config.yaml
intermediate_size: 576
init_std_o: 0.0
init_std_down: 0.0
train_tokens: 222400000
max_steps: 3401
Each number is 128 + 32 x the weight over its row's rms, rounded and kept within 0 to 255. Layers, rows and columns count from 0. The size above them is the row's rms in percent of the matrix's.

# layer 5 attention key, 448x224, rms 0.136, rows 220-255, columns 192-223
size [109 101 107 109  84  77  81  77 110  86 127 120 111 113 112 109 121 113 120 116  86  95 108  98  97 118  91  91 109  82 107 117 105 115 107 110]
[[133  69 117  86 186 100 152 161 154  79 146 126 131 149 158 125 118 133  95 127 186  97  57 102 197 130  66 158  96 137 139 141]
 [152 175 128 166 179 100 117  97 108  80 156 110 149 166 147  92 146 133 143 112 130 227 118 175  87 104 147  96 163 159  84 159]
 [115 122 149 132 139  91  79 104 189 128 128 146 135 103 161  88 144 147  94 136  66 142 108  70 174 120 165 120 169 105 133  99]
 [ 90 164 111 118 158 173 127 164 106 166 138 101 127 126 136 180 143 145 127 153  72  82 177 111  78 122 105 132 141 109 125 147]
 [194 148 148 138 133 104  94 128  89 126 193 115 166 108 124 108 101  83  96 102 190  82 141 140 102 136 167 149 108 137 195  56]
 [171 192 135 160 154  94 125 122 137 172 156 109 131 149 141 115 170 105 100  83 141 145 126 120  82 138 137 199 115 165 138 107]
 [110  95 142 110 100 151 120  59  92 103 130 191 171 175 119 130 162 121 123 106  98 123  91  67 106 119 124 160 139 114 159  80]
 [129 125 100 149 177 117 119 190 135 135 164  87  68 117 106 127  79 114 114 174 162 112 140 146 179  60  82  84 169 144 123 207]
 [120 138 151  31 106 161 170  92 167 117 140 107 179  98 105 148  93  81 150  31 182 105 115 159  81  94 118 130  93 166  60 122]
 [ 76 114 137 131 143 139 114 129 146 143  89 150 166 154 121  75 177 112  93 139 113  95  74 121 115 145 168 137 133  78 126  70]
 [154  79 127 144 105 118  96 174  89 161 116 125  95 165 156  93 160 142 115 162  99 158 107 111 116 109  94 138 149 144 131 123]
 [167 213 127  96  88  89 152  95 120 136 122 112 116 119 119 163 153  84 156 128 134 121  80 162  79 122  91 161  87 133 131 131]
 [142  75 101  88 145 121  93 146  67 141  92 139  92  95 135  85 158 182 118  91 110 138 161 116 159 114 125 104 179  81 135 127]
 [ 65  63 126 169 146 144 141 155 112 156  85 157 104 146 135 128 102  99 114 191 134 160 129 152 161 112  89 191 145 171 165  68]
 [143 101  91  84 125 137 143 125 155 155 163 143  86  67 110 141 112 123 132 125 177  95 150 139 146  92 162 148 147 123 134 124]
 [206  84  93 133 144 125 165 146 135 115 115 156 111 151 109 115 134 175  91 106 135 117 182 120 155 145 145  92 135 102  92 168]
 [179 120 129 172 170 133 164 175  87  98 122 184 151 139 129 164 127 154 135 145 126 165 194 125 130 131 131 145 111 158  74 145]
 [101  90 141 150 135 148 111 109  93 141 120  72  95  83 170 148 130 130 167 187 173 165 196 118 121 129 120 187 178 136 153 110]
 [ 71 140 106  59 151 141 113 141 143 110 161 124 141  55 125 124 106 105 128 125 157  74 140 189 102 101 112 125  73 193  74 103]
 [102  58 107 132  93 160 103 128 125 168 144 131  96  81 133 105 127 125 136 101 130 106 130 152 132 125 173 104  98 101 121  95]
 [134 107 145  98 132 132 149 119  83 148 128 160 160 155 116 161 156 125 117 138 119 139 100 111 132 140 126 154 121 145 128  85]
 [111 102 174 148 139 138 190  93  86 117  49 130 157 119  88 169 136 145 136  84 155 167 147 129 153 121 123 160 128  86 165 171]
 [148  85 152  94 104 164 238 107  88  98  73 148 144  96  75 174 142 108 142 105 141 193 132 139 120 179 142 155 122 108 104 115]
 [112 132 104 140 108 110  81 171 149 132 154 164 120 153 179  75 119 151  99 181  21 142 135 117 142 115 108  88 130 126 123 126]
 [109  64 133 109 130 126  79 142 108 163 116  82  48 167 129 107 104  92 128 169 140 152 162 140 168 106 106 112 159 195 184 126]
 [ 88 159 116 126 124 131 125  86 123  88  48 188 153  83 103 127 103 120 159  66  97 140 136 150 117 141 168 108  95 173 104 158]
 [101 151  95 175 157 143 115 154 107 134  37 160 101 101 178 112 172 146  73 204  84 142 227 153 120 148 157 117 170 144 162 139]
 [183 134 147 107 109 176 144  87  86 113 181 147 120  97 125 141 125 161 136  82 119 147 101 118  89 114 137  28  75 101  89 106]
 [164  86 120 197 121 113 127 167  91 164 110 157 120 194 155 157 151 162 116 201 135 155 177 157 200 155 116 182 159 111 154 190]
 [113 136 159 168 122 116 147 193 120 115 199 154 122 171 126 111 152  66 177 117  99 155 144 102 121  90 106 143 183 110 125 174]
 [145 136 149 142  96 104 144 139 174 144 101 170 153 144 108 134 101 138 118 122 133 132 146 123  97 105 157 111 123 157  87 123]
 [133 164  88 137 161  79 143 110 128 175  88 169  48 119 106 157 206  89 169 152 105 146 172 189 117 182 159 134 139  95 148 157]
 [132 136 120 121  55 106 154 171 145 134  99 140 171 180 107 121 147  92 139  61 137 162 185 119 134 154  88 126 106 156 168 101]
 [128  98 107 146 113 106  97  91 121 133 133 138 127 114 112  55 131 136  85 167 187 127 173 126 122 119  90 121 153 140 115 113]
 [141  89  85 130 110 160  77 123 132  88 125 133  87  73 125 192  93 156  96 127 116 107 111 101 106 152 133  67 159  92 216 107]
 [148 149 135 158 120 159 115 139 147 114 119  84 121 114 176 120 145 158 124 151 146  75 136 115 106  61 128 159 136 157 167 103]]
# layer 5 attention query, 448x224, rms 0.131, rows 221-256, columns 192-223
size [105 111 113  90  91  92  89  99 100 106 105 101 104  99 113 109 113 117 110  88  86  84  85  87  90  97 105 100  97 101 112 105 112 107 108  81]
[[123 131 150  88 112  79 165 140 108 118 146 188  82 143 156 146 126  82  84 122 102 117 124 121 157 131 150 151 190  93 115 127]
 [ 88 113  86 155 178  99 121 167 124  91 135 150 189 128 121 180 143  79 144 133 172 121 133 134 123 145 120 109 108 163 107 133]
 [145 120  93 115 105 111 159 183  83 160 189 108 102  96 142 136 140 103 145 124  40 167 158 168 139 149 139 133 122 111 143 130]
 [119 170 107 109 125 112 136 156 112 128 137 129 149  94 127  94 149 110 112 176 146 110 128 100  74 100 170 128 110 143 102 106]
 [ 71 113 111 107 139 105 107 155 140 180 131 139 181  80 124  70  52 100 158 132 130 146  98 122 110  91 130 176 131 148 162 154]
 [ 64 191 121 117 126 154 105 156 116 165  79 139 174 125 167  98 103 111 132  70 101 153 154  96 115  53 123 150 124 155 127 118]
 [170  87 143 133 134 108 128  43 131  56 168 109 102 149 103 110 157 187 122 163 128 136  92 150 131 182  71 141 106 122  95 146]
 [115 107 102 121 112 186 112  93 147 163 125 128 122  83 119 115 163 142  94 117 111 126  44 129 105 128 141 175 148 104 166 129]
 [160 156  95 107 127  92 179 125 123 137 102 161 157  78 140 151  86  74  92 148 139 126 101  52 113 107 152 138 145 125 149 152]
 [132 147 124 148 184  79 138  64 164  73 140 153 156  87 115 142 119 128 139  60 103 162 125 160 106 153 104 109 117 122  98 109]
 [112 105 158 133 166 128 136 122 150 134  79 111 160 136 109 115 134 127  64 233 135 130 128 170 177 126 179 105 102 136 151 120]
 [137 104 101 154 127 100 127 158 167  69 171 125 122  90 132 198 174 185 127  71 149 130  88 142 145  97 144 113 114  71 151 128]
 [144 128  97  81 113 130 108 132  95 127 164 183 117 129 158 116  87 157 168  29 141 142  84 135 132 175  74 154 158 154 118 114]
 [143 113 130 223  93 182 110 163 121 122 109 112 167 105 150 105 147 187  82 137 108 103 148 148 136 106 142  62 110 100 125 145]
 [103  83 184 168 117 155 127 166  84 127 139 200 135 181 136 157 161 125 169 119 162 121 126 175 113 151 167 211 152 125  83 125]
 [109  69 217 117 139 161 178 137 147  89 157 179 182 176 137  82  71 140 120 149 114 112 156 129 148 161 115 142 144 150  92 154]
 [143 118 116 147 134 106 149 155 108  81 168 122 141 109 175 103  61 123 153 156 168 143 110  88 158 158 122 112 137 141 144  97]
 [123  98  94 191 128 155 153  97 149 148 110  95 114  67  93  75 153  97 100 218 201 122  89 103 120 116 166 129 163  68 170  97]
 [ 91  97 113 146 115  98 159 147  83 112 195 118 106 169 127 125 141  83 108  97  98 173 162 111 118 150 175 108 143 170 132 112]
 [163 168 144 164  52  72  91 177 110 138 111 140 117 143  73 129 127 125 161 124 144 143 129 125 102 132 102 165 105 145  61 116]
 [126 101 115  53 103 102 119 146 164  79 161 115 107 142 131 103 133 105 167 136 125 151  99 153 130 154 133 113  94  92 150 166]
 [ 88 104  88  55  97 155  97 103 122  88 146  90 113 163 104  81 126 165 122 126 132 118 144 184  88  98 103 139  81 127 136 127]
 [130 138 138 150 188 109 149 140 132 155 119 148 121  75 117 213 117  92 120 142 153 100 116  88 126 136 118  89 121 155 151 132]
 [179 123 112  83 147 152 122  70 128 118 156 112 124 172 109 115 162 180 159  57 152 114 147 173 118 158 134 160 141 152 119 142]
 [125 116 146 144 114 148  94 181  81 176 110 133 151 138 116  86 164 135 157 123 119  89  85  76 185 166 161  91 192 129 117 131]
 [113 139 152 118 150  57 122 167 106 122 135 162 149 121 105 113 106 112 136 109 114 148 149  54 111 135 169  96 137  85 133 153]
 [ 80  94 155 166  99 166 105 116 129 149 113  97 101 180  88 103 190 128 125 125 150 111 102 120 116 129  98 193 160 120 112 113]
 [100 108 149  97 130 118 105 135  54 107 140 180 126 158 114 138  88 130 179  51 133 146 176  81 122 157  63 142 115 116 180 149]
 [114 121 182  43 122 138 159 120 110 143 102 177 140 184 176 117 113 143 144 106 113  83 127 175 130  88  95  94  54 134 125 140]
 [185 160  41 119 159 154 119 193 176 171 114 163 115 160 112 119 158 177 136 168 108 109 142 147 136 114 154 113 217  90 155 169]
 [136 121 139 115 101  84  89  85  90 138 149 113  86 146 113  71 133 151 102 103  98 142 145 117 169 138 128 115 109 156 121 170]
 [125 135 142 154 116 126 104  91 172 153 127  95 115  58 162  94  78 131  97 139  87 139 169 122  95 132 153 103 145 194 142 112]
 [132  98 149 106 156 154 124 171 133 146 144 147 145 122 151 105  81 108 178  54 157 115 174 127 207 140 131 157 143 126  69 124]
 [152 111  87 129 138 135 111 125  82  73 125 134 100 131 169 131 191 117 136 124 140 173 130 176 123  75 178 142  87  89  95 147]
 [102 146 101  76 201 164 133 164 111 140 139 123 141 109 106 125 117 134 136 135 112 141 128  85 125 132 107 153 151 127 138 130]
 [ 64 160 150 138 106 127 112 142 131 105 142 168 130 159 144 173 116 132  75 166  36 109 161  77 151 118  86 153 116 138  65  85]]
# layer 5 attention value, 448x224, rms 0.16, rows 192-255, columns 192-223
size [ 95 103 108 101 111 109 102  95 103 102  95  97  95 100 104  98 108  96 108 100 105 108 110  99 114  95 105 112 106  98  94 102  99 104  97 128  99 105 103 102 116 104  89  95 106 107  95 111 100 110  99 106 104 112 102 100 105 112 100 114 110 102 102 105]
[[124 104 169 105 169 132 108 138 109 125 138 125 132 144 154 132 163 155 136 125 141 110 133 119 140 115 102 105 153 147 150 135]
 [106 104 150 105 120 132 119 132 112  90  55  99  99 171 125 120 156 134 145 156 119 151 110 161 182  93  92  58 142 125 169 150]
 [156  92 127 125 134 151 108 137 118 109 116 135 158  72 128  92  45 119 128  94 193 172  77 168 104 139 143 157 158  94 135 154]
 [177 145 109 170 163 125 170  85 110 144 125 112 121 143  46 130  59 155 131  99 135 114 215 170 113 135 145 155 145 108 147 178]
 [147 112 156 131  57 124 111 129 189  71 112 218 130  94 114 145 127 155 149 149 116 157 152  87 143 111 135 132  94 117 130 151]
 [136 211 123  56  76 158 140 174 103 104 114 133 143  92 106 154 119 153 128  84 112 160  44 179  79 109 165  93 186 137 156 146]
 [ 75 150 170 141 157 163 149  64 107 124  87 111 133 156 112 162 139 111 177 111 173 133 136 144 117 159 140  86 139 154 166 115]
 [175 112 111 115 102 119 116 147  85 103  91 169 121 170 114 167 136 134 123 122 104 160 137 136 112  50 160 133 155 147 138 126]
 [125 132  99  90 130 146  71 167 204 106 128  75 108  69 158 132 142 130 133  79 177 177 148 164 126 154 118 128  79 122 159 125]
 [ 98 149 162 162  78  42 146 127 104  93 111 169 120 115 163 117 135 155 134 134 118 134 127 153  91  62  97 109 113 152  92 115]
 [153 112 115 130 117  91  91 139 160 144 135 150 124 179 156 101 115 124 107 138  99 175 114 116 145  80 145 179  95 130 135 116]
 [ 86  77 136 103 135 181 110 108  94 122  80  82 167 126 128  97 158 136 103 124  60 121 176 176 165 133 113  80 118 150 112 130]
 [120 155 139 156 127 130  75 155 180 126  80 101 195 130  90 112 142 164 111 139 178 143 121  90 149 133 149 112 164 107 143 105]
 [158 148 163 153  83 136 123 138 181 115  92 139 122 103 112 142 159 116 125 156 106 138 103  95 133 127 100  76  99 125 134 126]
 [129 153 147 114  76 121 112 123 172 153 157 114 189 170  99 168 161  62 114 153 147 169 111 156 148 143  77  95 175 148 109 121]
 [132 115  60  62 121 176 147 160 126  86 173  91  68 155 133 125  55 137 121 171 126 176 129 107 137 151 202 130 161 108 170 107]
 [133 135 119 178 140 128 122 121 152 136 150  81 111 137 106  49 139 151 142  89 145 149 129  79 114 107 121 151 152  96 118  80]
 [175 132 110 187 112 144 146 149 136 113 128 176 106 119  97 140 146  95 108 113  82  54 124 152 111 154 140 156  64 145 131 156]
 [114 188 148 127 139 106  98 121 132 132 174 105 134 147 140 115 147 124 175 111 105 161  96  93 143  53  67 119 100 135 180 110]
 [116  81 100 141 127 123 169  99 202 132 105 121 158  89 119 147  98 150 100 191 190  91  90 125 119 105 120 143  94 145 148 133]
 [ 98 141 138 160  67 133  88 150 186 128 181 104 160 132 117 135 148 117 159 119 128 153 130 126  82 144 136 105 211 126  90  73]
 [107 130 148 127  84 133 168 149 172 127 111 118 145 108 102 137 174 197 113 138 115 138 153  60 105 180 147 125 119  89 114 112]
 [153 149 136 149 175 202 156 170 155 137  63  91  69  51 116 153 173 127  96 106  88 142 104  91 123 109 145  84 156  70 131 160]
 [122 141 120 126 137 124 142 125 118 113 161  97 125 142 106 123 146 124 161 180 116  98 128 208 142 140  96 114  99 140 111 112]
 [120  99 105 130 131 156 128  59 129 159  80 152 163 111 104 136  64 117 124 177 133  98 104 116 110 132  98 160 133 163  72 133]
 [156 156 180 119 118  56  96 101 157  82 104 103 146 116 102 126 155 111 145 139 149 124 116 103 180  86 131 114 144  72 144 141]
 [136  77 141 138 147 124 159 133 144 102 163 129 106 161 126 149 151 106 149 115 117 137  93 112  85 164 157 118 125 100 167 100]
 [117 112 174  75 129 122 191 128  94 190 100 153 153 102  98 118 133 115 139 132 102 126 200 141 210  55 145 113 147 146 142 146]
 [167 130  98 132 138 157 155 140 138 162 113 164 141 111 117 185  78 155 107 101  78  90 124 147 133 105 112  80 213 117 128 108]
 [ 98 108 112 151  78 115 122 110 119 147 139 163 166 183 109  90  62 140 127  74 122 133 112 116  91 132  74  98 124 135 138  95]
 [194 161 127 140 120  92 175 131 115  94  87 138  96 163 107 123 116 129 170 144 133 153 139 158  97  93 166  69 119 127 107 109]
 [102 148 141 172 126 155  94 208 167 174 140 132  95 127  84 133 128 142  85 136 119 143 137 157 145  86 122 136 118 121 148 143]
 [144 109 164 103  98  97 137 150 152 123 149 110 152 110  93 170 104 106 212 162 147 185  45  95 127  91 150 168 146 115 162 141]
 [ 76  91 106 144 160 179 107 137 126 147 161 103 111 121 141 118 112 135 138 118 165  95 122 132 124 157 144 112  53 111 117 136]
 [116  68 181 127 144 136  83 104 130 121 141 135  87 124  94 190 165 110 172 143 170 123 133  68 121  91 125 159  62 144  90 103]
 [ 96 131 213 141 100 124 149 182 114 106 104 139 109  84 170  81 141  84 216 100  92 139 101 113 155  97 139 202 117 150 167 159]
 [112 147 118 179 122 154 117 143 149  91 104 134 112 152 110  80 136 153 170 113 131 173  86 111 121 132  92 186 191 135 172 164]
 [154 167 164 169  87  75  83 116 116 159 142 122 119 150 134 119 161 140  99 149 109  75 152 164 103 188  77 126 148 120 108 142]
 [160  88 138 153  99 130 227  85  97 108 129 146 126 149  89 190  67 153  50 186 172 122 141 104 144 108 107 131  96 154 151 137]
 [ 98 107 102 169 166 145 118 160 159 150 110 121 144  98 117  95  99 140 163 155  39 104 187 162 160 151 104 140 100 168 101 113]
 [105  62 124 138  79 169 102  90 133 154 104 111 155  97 130 142  85 181 125  77  94 134 144 108 216 120 109 129 114 143 140 133]
 [120 172 134 113 126  91 172 156 120 164 123  96 184 177 115  79 167 150 139 111 113 213 104 162 161 130 111 166 114 154 113 136]
 [101 154  18 127 117 179 124 145 136 146 124 135 117  72 125 105 121  67 138 124 112 157 127 159  82 129  29 150 125 157 106 191]
 [145 113 175 124 164 130 120 172  76 154  90 173 135 146 103 116 150  92  70 142 125 168  88  96  85 137 170 114 153 169 108 166]
 [115 131 141 117 136 134 112 163 129 131 154 177 114 144 123  69 109 159 110  89 122 122  94 109  90 101 127  93 129 122 181 107]
 [185 150 131 141 121 168 111 143  99  66 153 161 116 101 178  99 134 113 103 143  88 125 149 164  67 135 144  88  97 170 113  75]
 [147  77  63 156 133 123 157 103 120  96 128  79 115 145 117 102  90 106 121 126 132 185 124  94 106 194 151  87 110 129  91 105]
 [ 90 155 131 126 139  88 112 128 124 107 204 134  97 141  99  87 164  75 130 177 127 141 162 102  94 140 110 110  96 112  79 113]
 [164 168 138 178 113 125 139 115  89 189 143  99 152  93  97  99  60 116 114 128  47 136 126 131 178  96 116  90 133 107 148 100]
 [ 98  88 110 165 117 138 125  98 100 128 166 147 136 140 104 154 163 115 139 132 150 118 172 188 163 171 119 158 121 172 174  87]
 [179 111 163 121 114 120  53 146 123 106 128 108 126 110  83  83 163  85  89 174 144 142  79 110 154 119 153 146 133  95 172 124]
 [ 86 142  97 134  88  71 112  91 137 110 115 124 172 130 144  78 113 146 128 119 143  97 136 148 149 140 114  96 126 151 118  92]
 [ 67 162  92 122  98 123 142 176 143  94  41 150 149  82 144 109 135  89 125 103 100  72  77 169 132 113 175 142 190 125 153 158]
 [210 164 118 140 109 128 128 156 129 135 142 113 105 109 128 113  79 135 117 155 153 123 102 130  62 151 109 141 176 114 116 100]
 [200 139 147 123  90 122  99 152 105  96 195 145 123 168 132 111 151 182  99  95 171 111  92 139 142 154 121 142 133 157 134 152]
 [175 195 150 138 155 175 133 145 107 143 113 138 169  63 157 135 155 147 122  69  91 159 154  90 164 189 154 180  70 177 134 120]
 [ 50 139 127 128 118 170 164 169 124 156 139 131 135  90  97 135 148 103 126 149  77 166 111 128 194 139 184  73 133 135 132 132]
 [136 153  82  86 198 164 167 111 134  86 117 117  97 121 142 134 123 135 115 132 141 118 172 106  98 118 112 178 137 110 117 122]
 [133 179 130 167  82 112 174  94 114 118 149 136 102 117 145 108 133 188 107 138 117 167 128  94 137 131 113 149 154 121 139  74]
 [183  64 130 117  89 164 130 122  90 154 143  67  89 176 130 199  67 100 141  99 126  98 130  97 190 173 169 113 111 131 121 146]
 [134 160 185 114  73  73 135 117 131 113  92 138 144 132 114 148 189 161 155 117 119 184 162 167 161  86 167  89 132  53 130 152]
 [132  81 142  87  57 145 141 159 159 151 152 146 161 176 154 166 113 134 106 114  72  20  99 158 176 173  69 173 121  81 143 104]
 [132 148  84 144 133 122 122 131 170 116 119 107 136 119 145 111 130 122 110 166 101 185  98 155 128 154 185 103 115  83 110  91]
 [136 152 103 149 112  83  78 152 183 153 114 167  92 169 149 157 121  93 166 118  40 132 111 129  93 121 171 123 122  83  91 135]]
# layer 5 attention output (transposed), 448x224, rms 0.137, rows 192-255, columns 192-223
size [ 98  99 110 103 112 118 104  96 114 114  96  98 106 113 107 105 113 111 115 104 107 104 104 100 119 102 115 116 103 105 100 109  98 102  97 126 105 100  97 105 116 108  92  94 106 104 101 109 106 107  99 110 102 116  98 102 106 112  99 105 110  98 106 101]
[[183 128 106 164 124 127 177 130 104 103 157 189 113  99 128 133 165  91 129 129 150  83 172 124 196 104 123 139 103 127 138 117]
 [162 149 176 152 129 148  85 131 153 126 104 131  53 143 175 117 170  90 120 143 118 140 153 220 150 145  93 124  93 117 207 171]
 [188 122 141 164 146 143 148  49 147 141  65 152 150  94 125 177  85  94 119 115 187 100 129 174  99 129 113 104  96 199  79 134]
 [ 82 196 181 200  91 169  96 124 177  69  99 122 120  80 164 129 149 150 144 125  76 160 129 159  94 173 137 210  98 103 140  79]
 [145 132 103  86 145 164 149 111 113 171  85 150 131 161 121 189 126 145 102 148  69 103 177 181 123  62  58  80  70 125 109 132]
 [106 103  98 146 141 139 111 125 194 107  72  80  91 111 151 150 110 111 101 110 170  88 108 158 128 133 141 151 167  34  84  64]
 [156 122 177 133 140 133 155  99 170 186 140 104 151 135 134 133  93 158 157  97 124  96 127 153 171 138 115 144 148 118 121 171]
 [155 170  92  86 158 175 157 187 113 147 141 101  89 134 148 149 105 144 121 179 144 142  90  84  84 120 157 119 193 124 113 108]
 [139 134  69 190 101 153 138 132 158 114 103 161  91  99  92  85 156 120 120 167  75 173  98 179 205 123 107  93 159 130 106 120]
 [121 160 128 132 158  94 189 136 121 122 116 158 151  97 172 134 130 144 115 139 153 144  79 161 103  98 115 150 137 180 135 118]
 [133 164 152 112 125 114 140 119 122  91 150 133 140 163 149  87 144 165 158 116  99 158 173 137  80 143 107 144 127 134 124 158]
 [137  92 101 118 187 120 148 105 161 159 155 115 125  96 105 156 125 134 124 125  83 111 119 178 107 102 104 155 145 109 174 124]
 [121  92 166  87 132 199 152 128 171 137 100  88 182 129 108 172 105 133 115 125 146 160 129 183 120 163 119 138 131 103 151 130]
 [130 130 116 154 130 134 150 149 152  97  77 136 121 135  78  94 109 148  61 129 176  94  87 157 138 136 131 148 104 128  92 137]
 [ 30 118 126 103 140 132 125 179 132 116 142 128 184 133 138  83 123 132 141 146 127 165 145 224 126 125 154 113 113 111 130 102]
 [171 105 111 124 124 123  77 129 149 125 158 123 128 114 110 120 160  92 156 167 149 121 129 194  72 136 165 116 157 144 108  52]
 [ 95 127 112 189 130 144 100 208 177  87 140 148 128 151  89  86  94 126  95 128 128 146 119 140  79 111 120 120 114  93  99  94]
 [125 149 113 122 125 151 127 174 116 156 114 109  85 194 121 150 190 143 132 134  88 140 124 126 134 128 139 136 107  81 119  86]
 [145 107 185  91  99 114 159 171 161 158 118 126 114 121 128 114 185  94 123 130  77 160 134 141 139  56 188  94 151 112  83 136]
 [130 121 146 146 135 138  81  93  98 135 107 105 175 114 199  89 117 150 190 151 111  70 125 111 195 138 100 125 138 139 126  73]
 [114 138 125 150 143 124  91 103 100  94 119 199 134  77 181 115 156  85 136 181 136 162 165 109 122 132 127 124 153 127 138 121]
 [ 92 138 134 131 111 157  66 199 137 202 100 101 116  92 141 100  97 130  84 117 143 110 134  75 120 107 130  94 172 106 137  84]
 [160 137 236 166 116 106 110 160 142 134 117  73 122 135  69 119 114 108 114 126 144 140 123 142 116 131 207 125 113 151 111 131]
 [103 110 206  99 163 114 180 143 110  73 121 158 116 118 147 149 118  92  89 203 121 103  71 116 160 207 132  22 161 173 188 139]
 [109 146 101 141  99 165 131  46 142 140  97 158 121 135 134 166  82 123 101 166  59  46 149 108 169 195 141 150 178  99 129 123]
 [103 154 171 171 184 138  88 173 139  96 118 127 126 130 119 108 164 123 119 211 124 180 113 200 146 123 107 101  88  81 173 136]
 [129 116 115  73 131  83  85 117 150 113 121 107 135 127 126 155 128 129 109  77 116 171  69 152 142 154 139 164 157 155 153  72]
 [128 118  88 104 126 155 162 149  99 179 142 103 129 128 114 124 102  80 171 166 115 115 181  98 126  76 189 152 104  79  83 129]
 [ 66  98 143 185 111  54 172 134 163 122 128 104 120 147 130 150 126 119 163 139 117 155 132 159 123 137 137  57 142 107 134 108]
 [ 78 151 137 153 155 112 162  82  77 110 132 172 145 127 124  95 152 168 122 153 132 143 165  83  93  78  99 125  97 137 109  97]
 [118  93  99 164 124  65 112 169 126 151 105 121 113 159 134 148 115 122 161 143  88 148  87 139 126 108 162 146 137  88 155 156]
 [102 105 183 181 137 140 144 133 184 132 115 137 190 112  96 111 105 144  76 154  96 137 106 116 138 105 146 167 164 117 130 111]
 [135  92 118 157 182 103  78 124 168 151 154 157  93 148 137 117 175  87 180 148 139 124 102 156  93  54 150 150 133 111 144  76]
 [ 97 182 166 123 143 107 164 137 129 170  99  81 120 135 121 131 119 127 122  62 166 197 109 133 157 174 140 187 106 184 108 132]
 [ 66 118 103 104 155 144 113  83 167 147 113  41 119 154 110 163 124 139 147  93 139 207 154 136 139 151 144 133 107  69 141 160]
 [126 115 177  80 146 116 102 166 131 131 158 132 108 187 148  89 171 141 127  93 128  90 144 140  46 141 128 147 105 112 159  87]
 [159 138 145 156 122 140 146 172  96 169 123 124  68 143 165 119 166 131  95 168 103 154 111 109  98 115 175 160 117  93 132 159]
 [117 124  78 172 183 117 173 143 135 135 161 133 109 136 111 118 147  78 132 117 105 145 186 120 164 132 150 111  97 147  89 102]
 [135  78 120  86 118 144 119 109 179 103 157  97 118 144 150 119  84 141 116 127 108 205 117 114 161 180 173  81 169 154  79 138]
 [ 66 169 152 161 133 135 178  96 195 138 176 124 169 165 112 102 101 136  77  85 112 103  98 149 194 137 153 159 134 150 102 134]
 [173 153 170 148  99 124 117 111 148 104  98  95  95 155  94 116 130 111  69 104 106 153 148 157 137  81 147 105  87 123 109 143]
 [116 185 102 201 109 146  78 152 174 125  88 138 111 144 130 137  94 121 143 119  65 190 124 178 123 109 123 105 127 105 100 120]
 [142 164 127 136 130 154  80 108 117 156 139  97 141 160 112 131 114 160 141  83 109 109  85 109 125 129 106 133 156 141 133 123]
 [146 138 138 151  80  88  30 101 111 102 132 126 137 135 157 133 119  77 142 104 158 130 102 105  91 111 142  88 126 110 112  96]
 [149 138 157 108 126 162 117  87 154 203 125 165  89 164 145 124 100 171 149 130  99 157  94 153 108 141 156 169 173 182 144 150]
 [ 58 150  99 175 122 129 180 123 125  98 165 120 121 139 160 139  54 206 111 137 101 121 146 114 149  97 110 155 154  87 146 122]
 [ 82  89  93 112  98  78 169 138 119 138  91 141 101 127 111 106 140 135 132 166 109 153 181 153 151 134  58 103 176 197 119 121]
 [110 125 153  99 143 114 143 105 139  95 127  82 143 131 108 150 124 142  99 156 177 106 112 146 152 153 111  72 127 129  90 135]
 [ 87 124 123 110 152 148 157 155  89 126 104 129 150  78 117  96 116 150 161 135 123 161 100  76 141  83  91 130 116  91  71 124]
 [185  82 156 138 128 126 170 131 168 192 135 115  67 140 112 152 151 148 119  99 175 173 192 136 147 107 102 100  75  58 115 147]
 [170 194 139 120 186 134 151 141 150 140  81 116 135 174 145 179 120 168 108 128  90 156 104  97  93 146  83 140  74  70 165 112]
 [143 122 107 183 136 154 178 108 128 161 121  93 170 108 140  90  88  66  79 157 126 146 125 122 134 148  75 110 112 154 121 156]
 [177 113 111  63 115  92 158 166 119 153 132 102 162 123 148 116 143 100 132 125  97 161 129 106 104 102 101  64 170 209 117 122]
 [140  74 114 117 148 100 108 161 172 134 144 125 149 118 125 182  81  94 115 148  77 126 156 131  97 152 106 133  94  65 100 163]
 [184 151 157 133 125 144 132 162 169 113 120 121 111 179 131 121 127  97 157 113 122 194 146 131  84 113 111 184  77 145 151 163]
 [ 79 132 146 150 161  81 158 172 155 133 146 107  84 137 107 190  95 121 133  83 163 143 114  81 103 102 165 116 124 121  85  84]
 [112 146 135 136  84 171 125 127 123 124 136  92 117 154 154  67  87 141 164  91 151 132  93 144 122  78 161 153 132 155 102 122]
 [148 105 107 147  88 114 111 204 192 121  76 132  98  98 117 133  86 163  68 170 108  74  95 104 139 144 135 140 126 135 130 116]
 [132 138 139 102  71  92 151  91 117 142 143 153 117  63 117 126 202 112 121 143  75 192 110 135 139 141 115 172 128 146  85 137]
 [106 139 108 147 127 140 157 115 135  79 122  87 104  96 105 166 123 124 178 112 174 201 159 178 131  87 171 155 137  61 115  95]
 [147 138 118 109 125 156  89 102 192  82 144 147 134 170 134 108 142 141 125  89 145 103  99 150 126  84 158  75  87  83  95  70]
 [ 64 126 120  99  66 130 153 129  71 130 118 153  72 136 157 139 136 176 118 106 153 147 159 163 117 146 152 118 117 119 154  99]
 [114 103 127 145 104 112  96 152 117 125 115 163 157 111 127 204  63 167 153 158 120  80 160  65 124  69  99  57 142  79 150 105]
 [139 146 110 121 169 124 127  75 148  93 166 137  89 125  62 120 164 158 154  83 121 161 106 195 159 128 185 140 162 113  91 133]]